Part of a small language model's weights: vocabulary 2048.
Each number is 128 + 24 x the weight over its row's rms, rounded and kept within 0 to 255. Layers, rows and columns count from 0. Numbers have three digits each. The size before them is the row's rms in percent of the matrix's.

# o: layer 2 attention output (transposed), 192x192, rms 0.0575, rows 19-31,51-63,83-95,115-127,147-159,179-191, columns 96-191
# v: layer 2 attention value, 32x192, rms 0.05, rows 20-31, columns 96-191
# gate: layer 2 MLP gate, 768x192, rms 0.0698, rows 0-15, columns 96-191
# up: layer 2 MLP up, 768x192, rms 0.0671, rows 0-15, columns 96-191
# down: layer 2 MLP down (transposed), 768x192, rms 0.0652, rows 0-15, columns 96-191
o19 102:129118119109131151129163090160137125121147118105107104120148096135120099101130146177118170106155178114085132123124158155142088121155154170104128166130146124099136106131172082156152153081117086134130156108144127126090110150122179098106142164132089091153113155106073110139161154102125116077
o51 091:153140150072115117117104103160153121110167123099183154111137125103131129100135143146092115124172134132133135118169105149130096099140109158144120118121140131162123138143113105170121166113105123102119144178150132178146118132117138159149104168128123148074131098101112149112099124068114166106
o83 090:113106170097107115146131135101114145140139147124143157120136141085171112105102164164145161135151149156135091104148128106128144122135151142127125142161098117141109128215111107138145131127132106150127165125115170106091116181119131120110132106162137119136081105109114080132157101088141106130
o115 097:148137098145144142120132123127155120138149125159099117089105114127116141101115107116151127152105137138104160091119140126108095122114112099120146139140126128086130096122152142095162114126115134191116105141108069158163099096109158103164095121092102171124161156167121114141137128106138201124
o147 088:111115117083130134106103117124135143172138216130121099079119104131070133165163136134136171109126145111102084115166142169111151166117150131137110142135116135129141155104152140102145086149127123129127140136068155133087133139139117125150149125158141136132121108162102167098125131138121129133
o179 097:128130094136099083128133119082173150086098140125172120097161112093134124145098143094156162155061117130160114090117131106127121141126117117134126159108155160164128120120126161136141130140066149101095123150111125143147096093121148138090131137134162100149093113107148150140105130133108140133
v20 107:111120106100119121176116141096130141154110106147138145127122089152118138124111118141107131130143103154122135125093143104160113146117158093186122150125125092122149171125132107156123122101123102135170121109161142099157093120127121118129134143146090110118116103121137155145105062181151092147
o20 121:158112115121118160128138109159127115098178121168133119137149113141099124185130158119152175144126129157161133110132124137137120136152134133128144111149144131134186117139103120146131097157066141142137127147151154180119118164144163143117117116124151141121110162109134136161128152062157155147
o52 117:162107128105098133128138088137121096092145130136178184126141129121144124117151121112161113130100119122153156110131145119120109135118094098169093118117119153157102127131138177147137123108065107096114118168140135196155123112135144181130124099119094148152120126137104117132105125089129155103
o84 095:172106108153142192116125115112125121069140094120134122103167100128113181112138082114150143057135170109149138122157182123084167140135109133133090149116139149147128105111122081117153128145122103132140133119167114104159124154119146122127105117127104111075161142120129109121160139086105135086
o116 111:107131116104150148086109119128093199119125142149152127119147127122108125121114134142150123142096132132166140070075138138130121109122081124135163140125137125112117080110121183167157137176109131118105104131137142133147096113108140108093113095158178119127131132097127089123091133136124159154
o148 093:139138100097148143103131177142116136135178149125095133129091148137105166144108173155109147118115118148087162152145157117132130159140105150155116123178155101113125121119106175112142107145117127162126090111133136190148147096144119134122110153120103129112156080103127120125127110108130111168
o180 085:122089155088145112140147115113135185108113110163152113109168096113207133152118140097141084153106127141105115108090124127140110144116094102143154136104145142158175118122119167117135107187121168106128133141157090121161148122093134160123151126135149132157134149107117121099129136120142143127
v21 104:137115109118123144121149044090121151130139140128115118171167111086164134139118115112132127186123104164141141142165120092111117136088120123136130151139094131134122151142113071101132159104090152126115137132096106127126084108125145116136150110104164136144109156097115126123095127143118133082
o21 108:123122111153105138108121129145107148141143129117151106110145181152101117112097085150108085147122105094091154091116129129100090165087109147131141122169125131098112079108140096133106129125151140167132125158113115150184159075130105119165137128113086148107141131147121110145150113162092109147
o53 098:112103131105112093112120085115166166111158122151095119129131142094105123092096111170107104100113130106094140092115136120156112158146110090126111130098129161117107122122078141122122158095126130144118148126133103145172158131135122123108141142137135123133099149106116123154105093112137124121
o85 091:213169130108133199121083092135134111095119140173185143121174144115105121174129085119110165141151138107155127140152129126121139138165169147130106107106150140153131172126151102121095107137131139133132156136130135149102116121138133163105155093148116105149089106120122160124108171074131133121
o117 107:175131134110111177118159133123129147148129118135104131137133104153178108127072109132130124140096069152117097119141081147105086135164121110167118114126136143121095104137102166150128134126134130141123119123124165170153126128162128131156139092090117094148205119147138112134131122148133141134
o149 099:127126117116117113124157114130136142130134091078113121135124132146164107120091084122128122147077091116118121087055085146122093155131113134145123118122141100120141121138156145134093126132161121145072114148101178121136181139106129097178116127184128117117111124104104141153100130141174144187
o181 097:120152133142144116155112100123122092133109146154103183114122109137103147138094118111150089158124143148166124116090145153119108123112113130112134143148108122115141185088133100121170097118148132126145082148105123143111151114103094165101120175130144154151173163174090110108093121131100129157
v22 100:162110139145088121095117118067124126135108108123124148109137129092103140127132134100163078144168111147094135130116150145174134133085075097120110130074125125120103122104146156107131149120182146091105130110100116152120106127112091111111118116143111144151073156144151135103118163147134155146
o22 102:155179144130103138131117129130140154156091122096156186132160116100090173149127101178136100124108143134133083150121119120126107133110136101109131135163132097119103098126120145122113136145130144134124129105137099129134164137135072152130128137123144116107117117129126162123143078172126170134
o54 088:099141119185114138104141157094091130120121147095166144122144109116120136107131153150131108124130106168114099139151187124106143106146134118116100100149126136087167074128101121110163164143186123134139110139111071142148121091151122138111142098086137161095147158128118148140150100115139088151
o86 096:176140122105135132117136166132094134144130142123110112116111157132156109102133154101132083142080081153115089144106125162109111110143166159089129081136104131117152153172123126124125158138122128110124176130158138130139120107147128130150132135138176140083113202132141139133113130143138123142
o118 098:105092153122142141158178136150105095133107079097131135138182098141141121159139177134133113121105128119127139161109072122129100147123139103147156157138118111101118123138124143159114113120137134123121150119168095166131139159107065121117113139121112135145115132135159134106087121159122187175
o150 107:136149143135136196139129075115125101124162079116104146148128132127165136125078102165132091144146115120138118148122134130115124136083125148115133159136074137124107076110108120113112156123135122088127114135149102158108129105161124137119135103149119126126117159101127162157112144154117161128
o182 101:135171110151141153085111111150125100142133184109131129126088130116137134083158127149118127125134128084149137128132135126127088106179112190087121110146134131099152166146111101134061099106135092175146132160129139139115147157114104126129119098183131104123116119133131130148149138136139180094
v23 106:122099120123088123134183142129165163127118134126153132133188108129096117164135121079125119145106153137091087115153140145138136124132090165122147082083095154118151129145103117069109160117139110146131148139128142146091117133129152152149101122097126107135128129140142073129142136123161160154
o23 111:090126153148135141148073124145146175213115146081113105116127129117067163143136122161144114117152098111104168105102168131124144138141149130106135143157138144130131138077145177123096146110167130157093132111112100131151130111101088103134093160131123128122115127118112122079120112171076123167
o55 103:088124107111175108106145108143149136123132112101117157087112113150115145105132072135114120094155138121131129111115130113108165156111157128103178145121139139144116143147146157160096157112148107159116147126114101084167136126167084066128102171137121106097111118135163108111144155106117082156
o87 109:099129075144115109134150108121134122101094117142131134137127178093106058149123126107108118175083131127132171151120057137180112143134130121107129130133169137149137161108116152150164096105119166093123111159126134136162131091143098156144131137134129113130154116117122119135105122128161128158
o119 113:144123165109173132141125118149164148203156151072106093160145102129124117131115136167145124119181115145144170108152161133140129127116125100154136135161164177173169106113160165127119125140157108137126139121148134163122108119143139104125142161112121091139130111129135112130163129131124108148
o151 089:116081160135104146135128106139129138170143113116175071135161072120105116155106119145175127128132154147124152111081131138153121120142140125161127153117099136173141101131119162164105122112171133112111177126129087122117100156123153083174153127186120111106135098142123106136135149116143140148
o183 099:130141103166124130123126149153122073129140124121108156133095206119152160079145172115137133126166146124171134130139173102128151122146154144112097074128080124122132137141134116124165125110144126114136190147124149144134104089152152119115108142100109139107132148118104139121134131123140085112
v24 099:160153129114116159160152137117141104103127128108126124147112151098124110131079139141168133104092174134133162130173095130175126134127135132165164098150178124136115135159114125135135130141109103102131130063137163133108072161161161140135126120118131155151148117121149143122110126110113150138
o24 091:136111191101130162165160131112142157184122147117129133089128158155107125133130138096165075141110069115133137110135156135146172094144142143072146106117126146133159123099127165072092129108120114145114134114122143125118085113149133069163086128096132112136154119141140172128096120108143157139
o56 101:091088149116153153115103107145103135183076096107141180105124114116110138116131083081124135125121107079110128137114125139109135082103165144138163103126156117133145135161141163161166121120115104110128128098137095076181110148148118094113078112144148092118131094178113112100119133130142137169
o88 090:121134066126133157133175114108135113157135128154122150132159141109098130131125137097117130122076130079149162115129114105117118143112105120103141141118147136104095111094094099145158109108153163080135089179181090111180196107126082127111120135117109145083144114189126108125118125128134116096
o120 101:123107130126177117117099156119158158154135159111076117136149115103143133098110144140158110117145145096154126129190123129117168118080106111143147130143169124131143129153117133123143106149136141117117108116141126145116091134119111128124121149083102129191104087096127108090143113145137105146
o152 106:138114149144147168134152148154101063168132137127091098147166123120152098140142148147152155120140130151135085107125153148151159095110210186132101131127102117134149154091111096134130137094127098137149101124101117092122124141148098127146123128102109071138115151130118092121119136100125143112
o184 086:108142139132082119169124122128162160165096108116151170133143146138174137129160134108127104129106138113088124126088147158138137143154178137110091094108141132142112092130149140169111091125177125094137154171135159118156125138100097119125108143140162130139117128163169118108143138136184151125
v25 105:120147132144126151108141110155106158101128092073125136179116143117116121112091148114149132104130115159153138128142105120097086119151142134117112075139140065120121125113174088158159112127172104141148118165156130112107101136151076129101109073136050087150066126199121100135146109167133106147
o25 105:086123148110164099162102131140120141176165156134092145122121152132113129112131138175158140182133117144133117098162152127119163075097136133109102177102131115154115119152133140079155152123143160087155045131086142139127121111124117153134107108143158157129140146142093182112130104139114139130
o57 106:132120123151135130121123116126153098066123105082090183085087132144115115130126117113105112192087103116151162083156149110108138152106125138157150135117138140181097112130127170103134148132106097116136063132085153128157095116167165130159121131109081135118158146167085140130137127145111166139
o89 095:154093082160132138119165139179128138130170094133089148086143113184161142100147097119145139095138124131157106139128149133121128139122111128125114105119155127102143148116120136088111153135161128134133106123127102096142140145111153083133139146118107123071147168157126103181130138152130172132
o121 106:101140089131132114131143121103078149100117124135115103146172131145118120136129114140151144120135148126149130120099139135147117142105112124112146130132148094118105139136122071142139173098103174146084132145113170115113149132091139108097116125200151132138089125113090129107078125125078131139
o153 106:112166111149097186140111144146123131083124171135112134133126140097088136138133166110093157127156110131143094136154138105078112139151158123089124137128141099114114154159138121110154146097088153141140142088097125140150108152157152132139114118132126104106157121159110143098148104106093147101
o185 095:114131150080120146121192153109152166134144120157159102112159071137146097126137124107144152147112166121090129141142120142122102169114098135146104154144139109154158110121107145158077102147174128167155136130115119110126113153123175145158179133143168099145104131103142128157170127116151146131
v26 095:107133108139166136133179109114127087066104121111145146133119156071172162110167137103113134135132161110130119117160092190097082145096133144134141150153157173148107079139108111126131114144109066162168130141117177157160122139118138146099127095137102118120191100108155114129144158158103115096
o26 105:139144103136160081089147118152109114115118120129133120115156152153141126084109102148125089138164134104102152132145161089089153121129094157121108135134125128079076153128126115135117163080161068113123143105117070114128150086116108153115113117139115075154168081158117091141139147097160094084
o58 106:140113135149128071128119156167116119119092117104132126074174124172119173138111127124145104168160099175103127139115171111072140155120115143124119104124121116100128156095096090104097119136167161135131150140158118131117155068077144138134107160140127132134126084120153124183122131145132142080
o90 100:122089155132109111120122113130109134150135130137086107131125097194141108124173120168140123143132128125113141156130156111167101111125113144117149160131125109102135106171116174121101161150133138137110144111122095119138147153103145101087138120153123150176094156135089108154157120146143130157
o122 092:081142081122165088123119095094116087079133142154141096098203157133135124086130083108130126159136124113141152159124123111123184125105117162105071133129138119080123190135141083144140111108110114106142128138111123133162166113129156108136136107132113151154134148150092159145138154110113070087
o154 102:129138100129106126156131130096117148124088144105145113163198111095097159141153123110096151140150122171147146145127134120106134125121134119089147137136134136097112146110152082121104139114151137112141140087107068102129127126137092166123118114138142137139123125136142124146145158104151135116
o186 080:127168121121108113110113116151152123114131096120157114112106104134066115123135109206123124093131120107106175149136123113144100118145141152109142159173139135099085119149109117167109134106126136103106131119135124108096164138116150161112118135134144155119120121126143149139128098158165126170
v27 103:119098150116126150159105107166115155132173133120107153164116140162108140134150124118125132100133118149125122164136126126116109130195118159162135144130175096089126118098126092123125138157150123137074134160135143118097143182123083165139112144147112124123078133135103128168129107188136130166
o27 097:105113114102152131164116087133156094111142136142113126112123123135121148124159106100171160142144073120131145135101092133151142089124158121051095108137128148200101121141129102111107125122089159099142126137141148163098129164100127121161158134144153157073147174164137174177105128126125141152
o59 106:162122108153099153128114068117145075079160117145096157106103155144092108138140106124123121127106069120151181096104085141097140110167138119140112147119142157172089112167140125091134109116065135139118111148100151136137110128167153105129091132111105079094134173142117135169164136132110144148
o91 086:143131074121119143109146129162127105130175116129133121087142116145140145100134089137135140125124143125138106117119133133130180158090110111158082144132146175114123118073151135117122138126126145148119065137144127102132115102110116109160155156146087147094140110116120127142100147133151131123
o123 108:101076165136123103142094135124088176134102141096115132145143124112126115136105108146139134144149108097165145108117108141149161146113110144106134108147120091164099152130135095129061154119081137105102106106159143110103091157125121110073159147162154116180144064128124130154091124138120148115
o155 110:161114123139125111135125137170124141094111140148116198126097163160144116093112131093148092145131087101125176098108128112123090158128153147150103130171155121150089144144132092112129137122134136153123136125153127126131133162108163100146133119146126106103139119147140121169111122113105138130
o187 095:123096136135104155125147164156093110103139145141134100073123119133139153135125158093117168160149090111130137153128126125120141142141127122104110120148107113141170144135138166045112077119105117113121166152106105154109123128183140130127127145120102125094135145106115105157166134096159145104
v28 091:177140102156157155133095138127134108128119100163135111113111104089157123127153158123105159135113122165122185151087111089107133131162112106162122138143122125167145182168144106157141128144103156059127135133105094137103141125133087148095144118143107091152142135128128106148104119135147135134
o28 099:137099135138144160142096120136133122108100087099142140131112171107153154114100170113107123151150123092115142124154139138118097119095084151149141138141131088134102089128124126171124102167139092119152095170164122111138149103134121093127123129128083141135128127129112135107151122137130116088
o60 090:106148144145128164149116141139134157156144149112091128130104090119116111133131110159120169143141154130127137119105142139129111123108118129128136148115119119180127059112160131132135134115152109133119128098129123128125122185121095095155154102115105058138134110143150163101117170162159162132
o92 093:133086139147136159118128116151166160150151093151158103148156119145119088107138112129118155134189128107128126115166160128134069093129114141124125116114129115167165148105098172153117121113146131149127125120072145114135155144125181113098126125122102148135137149106103124142134159091114107104
o124 092:143123062150143134135137099111148093179114125141122149110105117075140092126146126128142134089172137116169093181167116110146134142094139129098124146144114146147128169138080102138105139165124125124160147119126167112127149142139090148135136121140105116125113154129118162150092159159135160102
o156 092:119137132134123179139101113089138122142113139122134154127109116076168131115128160143101176143116085116125119114156109124135127101088108111081102156139096107145155127140127166131162151166116157112129101151120120109135150130139155119129124121111127122137173119107124157099144106138129149153
o188 077:121148117102116102140125141158109139100179119133124074101141087096121131112123169114148086115131147145118146105116139128113121110158123143125099155159128151147132090149097129150178108114156090118127105089172115144111139148117142148166130161146176139131130109117161138126112117155136163185
v29 100:150115091118153123126126114120108150120172149156090138085139125098187175143161131098132157113139085109170122163113108121129123144122142119115120110168139121119136145140136155115112110129150121076141148175135126142087126110142131168143093088120115134126077114137123157152083151114154141143
o29 106:124172121159098086099121138150173138142140111142118110128139156128096137134116087147142124131129088144156105138173088115100149137091122120116106155157109125135113146120111133104131120185177139160104130133123096176153145110103066182099135096101123114106139097138133112097113152178107128145
o61 093:127186123170149141122097128164170079157126074144081099131047145159153105139117106125124105150187136148140150110101139129096155153124147127110102162161093118125155103136156152133143120130164124160138146135074137195154123101153131130088136126112120102123133119141143127093133119144113086166
o93 101:134115096136092102173109146099162136118142160136129096111111103108113112147132133117127103139091130118120117129115105171154125120146118144107110151120150148117158157078136122156122118105107120127119108136157157154135136096126131146163149139130167152118168157153133145111120104112158139162
o125 108:139149145148121133158160157133125126135183104069142062118193137148090135114163168126142132084153126106149116128152124125112119129114163141157148151118111157164126127142131154121157109127161079133128182143134115160151125142130115109106112090115103109132112127110103143098168163149108103140
o157 105:132164116137121127136145101117125126128151069136130147139130125120170147113117102131122104171122108162153137101096141124120122091098133133159134170144109149174097109105102145163152157127140142101114126108163087221159142092112168101113161131127087133132156111108149136133104129106114164132
o189 096:107113127166126140090122126179150102148142115149127119138072129121118127114148159126134097098178114152121166136123120121151105111151114171120103139173110144115113129162125113160113118144163100139131136161112128129138180153137140172175110138135137135111183104133112105101161127119154162150
v30 107:112135116098116083168069139116111161122176135094115127147124146108138123087112087127142136148174143116124149143147174119058145118116162108130138129144145125151098079115160142060119095097137140110138088091114154137138137134155094136127160114131078156137129108129125136166149152135122134152
o30 108:124150119131111121128139152139134121072111166111135100123118114116098123114134117128121116138121117154170131132117098122113112097111101106118089125112109127145122153166136123126154115151102124131122128122122173125101100107190100102168141093129173107104137133129138155192106172135163091159
o62 095:081120148149142126140132116096124105097130149124110113114127143113102121135131164149102134075103141112122137187133104098111119107129154132117129119141163150145087120164144085126150131150076134146091115120127103092058111074126144108115172113146122100104142118143136126171123125141166116145
o94 097:113129098132144136096165086168117145163174096170086123134128127163117141131145119144158139095110122117129146113105139087105110126085121133095117166105153106117099138114136134158158139093148123137103097170143092141128148133081143101126115160157047170124095153167112156172155118134101130116
o126 105:137077170163077152135140159163121125087111171115104089151123128112112133127122117142126102088109070128130115128093111124143211144102099144159094115099142072145115155151136130146078129114117142128152134138138118092118140131148131083125130116133140092120160066147153171123129142110161112106
o158 093:156059134167123110154151121148140117069130084105107147145124125161166136106147153052134090147133127183161159116116110133099127119163143133139123121144137106154121169126122121136135160137128143134126133157168152125087121147130179132108137140099171129154116114135196141132128119108107149116
o190 102:109117115147126158124129096130121166157093136114107109086092078139086081173117158119098139144142155110112159185120112122129100152153135126140133182152136116126106141184114114093122110101106138160140115139128100145120128136138136120114134139142110131100086145109152140121124125121129087151
v31 105:138138122131147124175146121136140114110163143114144150126139126096113110122153124127092137162112133093135124087115113144142149104086173159127127134156141174167147140183125094100115163171130139136146170123133147132098181136118142157129088129140078121102137118155132137098127081091154096101
o31 120:116174166118084150107180112174146128068131084136100130141141146135126117153141115092144124140123131152155110138147095142115115145178143134106111097142146130134156157158113089144113130148115142192131149147147153144129131130133121141099112118092151127117122140097142147155110172098183169137
o63 108:128101168115101127107153130169136123081132145121148163096141154140122155121130097115128106132092094161123153132135120119113104146139113118138113082116149122095114115108143140150081163102089138128118142174168119163156136137114142130088110099102129132113113136139118156113109103096142146102
o95 093:170151118167133169095129118126129110118129081127103112131162071146083151126135093141120139064142160111141107116163179105121170132117124122120114164151120124124125150102131088114182163130143104146149089106149111100129107121110155105104098144149088114093131165135104146157144116138099098099
o127 109:066152135108086142098128114152144201103122157127152118126148123125106098088106119118125075154081122101152127108126141150132109158112095140127141119119153105133118110163103144142145153119138151148142082128094141167146118090133118092118118097147174163119115065110111085127135109123136111141
o159 090:126145101100112123121145153092127154139165151100096137149054182137124137100138119103125111128111125154137178176124146098133126198144118107178133083165135111113109112149145105104101106143136142129120084166088133137163128088124128132129159139133138150135129068125124128166111112133138087169
o191 084:107092117138154132118144132138137171129109110145152141087120071098176121167137118123106095118127118163086137155120107124155112142166114103110145168134159132101164138100112157087086121170141178126113147144148089097127115120107117155109121135122104133113147186128105132100135129132119139126
gate0 096:081101126141112128158093151146111150116170167137141104124133126100151119083137136144157187130125095137140129108099127138149083096144153164168106147120121063163149100177134095132169145123115138106084148108143119169127140117150151133118109119157091137152153169121122131158142108119157125090
up0 097:153095178159144121152170114135137104140139095132130135146167126124141132110092137147092123116119149105083102137112146098129151098138087122091193166089120105128169120131125121142141167137110131125143136138147107139112111146108139061123131120097129090143092126129125114138152138103105132124
down0 101:131127126149128116134165132110131135110139103160125122119124114165159159104103175122113111114127137112110139161165179109143135140119069135113124151125119148127153103135089151171137123115144103136154149121115125114147130106051143116132137147088107142096110107122122142097147117088074085132
gate1 094:097124081139142089138136114156131103096141121114122128081097142181138141127099132135128134133140153075131123104126123153130106132150099135128103131142139179139080078122113160156156130153091132120111119170179112123143081135107129144126129135159131138134158120108095082146151114100116148134
up1 097:162150133144151117141124088151189080115110123119122154161090126147136091117135112143116081113124140130124126130144091125084120132137128118136125147139134126107107118138153131126110165149151129160177133135137092142173093109132117130142104162139081129119179147145097137121122106163118131090
down1 097:137136117133111147114098157145157131161109160111134121151137089131133147113141115119148099118104092137125125117149163172142145114137144139123126138091124132132086148140134164097120119130104151089117133146128142106146100180130131105139159126139131067105106157172134139144141168135104125112
gate2 116:141117085155093125182134152155152114104160130083109118139110110142126127134091107157146109098129117093130146137140130118139127151154153119141137104126135098109161175147130102137125149158104109145171150111069148127092117091183158126138160127102134139114117130147151154152094090085147119107
up2 111:177137136139161136131163135130132114069150106158137102134149122145134104110112155085153131095129117134138139129120126146075125156167119097082173093130139120154152107151119104161162102122086179110118122126143115129120117146138161127135146135138135113159147131080149115178149145104149178088
down2 112:163116130136050181123149131118123159112163071127139105101159114116108140122164148132171205160132128143118137119130121120148104071130118129098110113120091135097176161132110107118099115108081121125130167130117128144124125165138105166107122088144137122110118140147129164106107160137151144140
gate3 097:108126144157135147131165120134101157106095144096128132120111082172066146109140107134143114125094124127179124106111165117130102141160114083129137103146089125146082115192126105152147111134128099131144130147093123179138121118125141123177103142122128077168128143105126141118118125107093155108
up3 097:118154107153106111107119156112097114152106144152163143077161132123190141094113127135121127138124150133110150108126099147125087144123167080157104106120127173116133134178140155124128120123127084085121139112121084126108127148129124114124154102127127171113140113136176142131103136137101115130
down3 101:148105096107097113112185133143126104141147147143145128112132155139164127143144109140117123117175121119081132129130103144115152156151140124116144102119133106095143124150123162109130120129111101092133114099115109157119143117130100119124146134110117182076153092149124139099100170121177161168
gate4 102:123084155154163115120095104125133160114157135083129122129106143124088136096093103118138153182149168157136158143114122116127153106137141128123131111146127145117096147133148141151103144101175144118111122122115165124105146109149128152168081167087128121142130162143110125164152110153136150137
up4 101:134127116161203133115143110096148147123125137111099105135149127140089134089125126091167176139126181154120105132098126093165129120128140137123114111116098156118089116185096131138140128066185123102114132083099134116121147115150128150108106175140113130138097105092118143186153131148113143164
down4 100:111126116136148183117130088118103133109142134131159127115153112126131162116122144099164157116100179148132131136098090123162115113105139124137127130116093140100105123155131131171134133110137113098136136121075122109134131169149133173118095123133132087140126150082143150186129095121115116136
gate5 098:147122157165093130119171108118118149151102067123118101119184067118138161136135126134136112123131130111145140143132080142105108065094114099109108120149151131145140106125125139145144111128091108161120153126191109161101152131089102134106129139131130132102131166131137133105141119102129148094
up5 096:143157116158144107131128147085151134121095095141141114138156142127167140140098117110146135117134152134134171146179079120136120118122136077169127168153087159100104157122134129128176107122123123155139138117141103155107134105109090116065097106114119144174088148137126173098151165132092140138
down5 097:161169152105089158122135116102112185106119120131116113150154099114154149139154105105125182092083161117120124134083112118132115150135129102129161161138120134124102157111132095136090120125150161132143151119111118135143112127093067092125111116155146112155101152106174154109100118136137174150
gate6 098:101096119114143126114106105123119133091156106081169122133167120138104156118120147097130084133136156107130162147124132129152117146157097164099110114121150106115086105112163179141128134124084132150159075123148079137182158086114136151171100122151114115124152112131137118090150121089130152104
up6 102:112125101162180102120142152146113141160128128129108087167136130196112177075139154095114085132146164102120144155125139143095108103162102138157127129121109136125152112147146136118109108114163131153141121133103113120196138110115127165109144139157141104087190135161083139085128133108090138121
down6 104:151134101137103158139102140113107149120127135102153130166156144153142133117168184092142094132101150109087100190110114125099168122120113140120140147132147151095115175137124117140094075117131152098146162092099115138139137130128147138140129108122134131082154069115130164086172110152138150130
gate7 098:151130184100123089150124112094140119177126162115147141124082065163124183132125117123131122072133129108134138094115138130142140104159100128155139103147114101122106162111089139141117108107152130145156119166090141120114092080129105118166096145098105121119154104087117113128143130146087143119
up7 096:107175101150114114161099147140186129171104093140116165087147134136090131166090133100127106096170121111119130115117114104123160133137157070155196147147141094089151176123186145128140121135162123146124128149098110124101142100128103116158141170147149096132110089152131128079128102160127135127
down7 097:121163133132144130097076136132131136136090118119129084118145135138142160164126102147145145099138126141142145136076144127142148153129099098101156130116150088146093113146145117153139102132108138130119158164121095118120119185147120132158161142151126153116160157130119121154133092122161146137
gate8 090:130101094124150135171131100179128155142164110132149111068125180121074143150086087119144116121112126089125106135170200099154154129140145107126139170121124143142120135127079162141119149107108142097125104155115098108129114143137153098124110132119093104096100131100096122154155105089171102090
up8 096:143157124140170131117106162113135113093132099147088137149153159136152066130123142152117098158120105127140079140126092155119158152124146141115176116174135116116124125106147142105143153150159146121129143101075136151066118100147133122118141096101150124157157096103144172099142078153117113129
down8 096:144133135164088117106127132114126166100129145093107147126098121119116169100094131120152143155151120129156173123113131119115124159114174110118127131116133135110124150108134130092105115126098128183098126144104142144132186163127108129106150122146143144147143176129142154130147150107087100170
gate9 094:126089160152110126128128128154144091098149192115142109132124129117078123127110053079119182120131160130110113139129146112124131106145128137130106135095122120093106164102116137167129145103145131128123105116124112076106110109121132117132129162101145150122101090140149115164140101135135100087
up9 096:113149077134146109106109112119126139117131123096120142153125121139132118067131117154151100121107103160142110107118125094066144122125163147194075138110096200149111130120153152106171140174146100101091102164161066146146155125078132156112128165109123136154110153168137152128129142141118137109
down9 097:105130098153166138065074110109127106128133130135123125184151097144140146086123093137116137118103105139132144101097109139134124086145149142190123136149129152146127114107132138138105140144127089153131134171105100190103158129103133149098124162123118134148118109143125121100094092107092150117
gate10 105:128153146166126117088138106129138127103160135140136144140147155141105173115152159092139100128105145108148128121119163090122158110145134102120130141146161138123099144125076159136116161167114136120121146180097183108085121114147117140109160135166113113121140152085094115093096087147148166098
up10 104:152104072089134143160130124152078127160082175133105114128100112132173118115101110145101107155121124110113132132134122175132143127111144118120113128113092145154134091126141130117114106120095146158131179125144063136123142119142127095123123106079115121106125115176151104154180136115111084151
down10 102:127111148147188144090121154164090132151090119118133119113145120175139126105148150118137141091161119153118177130082116165143163150108101143185144119109065134167133102149104090153131120087111087167123129131130128125147103121080173137135090167119134165096092101132156166148142076110138128122
gate11 102:162139110130103132128103139145093149146149123102137121190116139116120163108079118098175146156140121104108145119117103116158138138155087112125160137136110110167171127138139110140127138132116147136114160147138136118175136160123124145177133150135169144134095164123060114126129156065131141085
up11 107:177122160120131076106108099139093159139108197098174121086124139117156111128113149126178164106138119116130125094134080119133145126100138111120123071140133116116099171170119115106138132146105147105141128125184130139110115139128106163124153096136142178184122134141103135164116149126134143104
down11 105:130143136148117099126138113108102092149123110131116096086102153104141139134143155159160116091110126164137130139147123105124079100151127137121114154139138111145125139155164186142138118146094120133113137094116092148130141106169092142118163104125107189166107115106143103120148120157134107131
gate12 094:117140150138147117121107098156134126128117139115112078129095119153123158092064105129093095136130156133130097104130131089141099094144166135116125106127155126120119149188111085171100116185135125109081094092102111150124132105101092140126115129138129131182107154142100155145139148131162156167
up12 093:117127100182098134141131171150109126122131122115125129128125124137152119129132101156148132134123118117045135127085157141138141111114148133141108142140136118151093105103166125157103141114122121099081172139132151128107164154135142098098133148156106126032130088068169091087125091124097129142
down12 093:135111172126110127118130170133126127107200129100132198140126118094127098135119119175143124111147111135139101116136146126066142130134105111109131088138144127129125143133134124113100168108132091133146114147129149122118166168189127138120167129133117134099104081136162174154126102144117138108
gate13 100:112145121146171111150082132104127112077105146123125126127123078092123191135091117147112132104182078138123130126103188133149132144103102135100135125110100095164140136194131126104095137152125139182123125115100176112115100117121154153113099151124101168114152124147128125158092154194102093105
up13 103:142158125141164158168113120100115147113159094168111102099122142150141144126086077154112140146162072141140148177130176162136070100095113142134110095115108090100130118152144149156133119123125126128149119073084153084135115119127112119118130173130108116131101138168158130193122115119093123133
down13 101:146145122184154140159148112130063126095111136130112094142097080115153122133130175118093112138154127129121097108122158126152146127132130116177152123109111107130159155137114113144113098149148119164107117090145151125143111108069087163088106157113144130111114177121124153135145154161093093140
gate14 113:147159114129106162137128118113112170121131116121155141132121136152111158115150134149055158097170101107137148119113138121153167065126125112088090140105133103162163091088145116158137130112153133144102136100105114090108100127136097144148086148184135193136122127116121134103156151134082101165
up14 115:172152126149101179102122098121092155087105140113150107120135087136121155130154110125116149094164106138153161138138105122104145119100136143077089115112167102142144086113107109196125125100123129135125114138133115069129069145113094150138120131150101186102129159112099099110121115145087101129
down14 107:169155128148113143125104138104111168108097130085117140088133117166117092138143141106121090088179106135141132131119140115138112116144085146140094104116158112104158099132144097106125136161099118147136135117115131038101124100123100134112095140128135142121149132151133109143120052156120090119
gate15 113:155122148091140124094096089135154079098084116094129106124189123092115149106144147092151177131087162154109168093108098110131088137130135119121134125155088124151109127112135120135136151153125139158128118149120102174131114154131146145165176137124123122148135158141100158131114115101165165137
up15 106:170125085108168127120098150151156140111071118106153119162098119107120088160125119098131186104115171126135128117148111117134145132121118167120181111156144158142112122161128116123127141129121138105112108099158092145087112170119137145122134116081141110132157127129164089162124129081137152125
down15 108:120128151146141109161157149148134171133131146124142170092115114112150096160096124095133113111114143129148101140137117153122117120183147131134108121081131128107129142142127113114122139133160105153149122112139135075153162132137147115142152083110130123106136099099128123200127124181103114106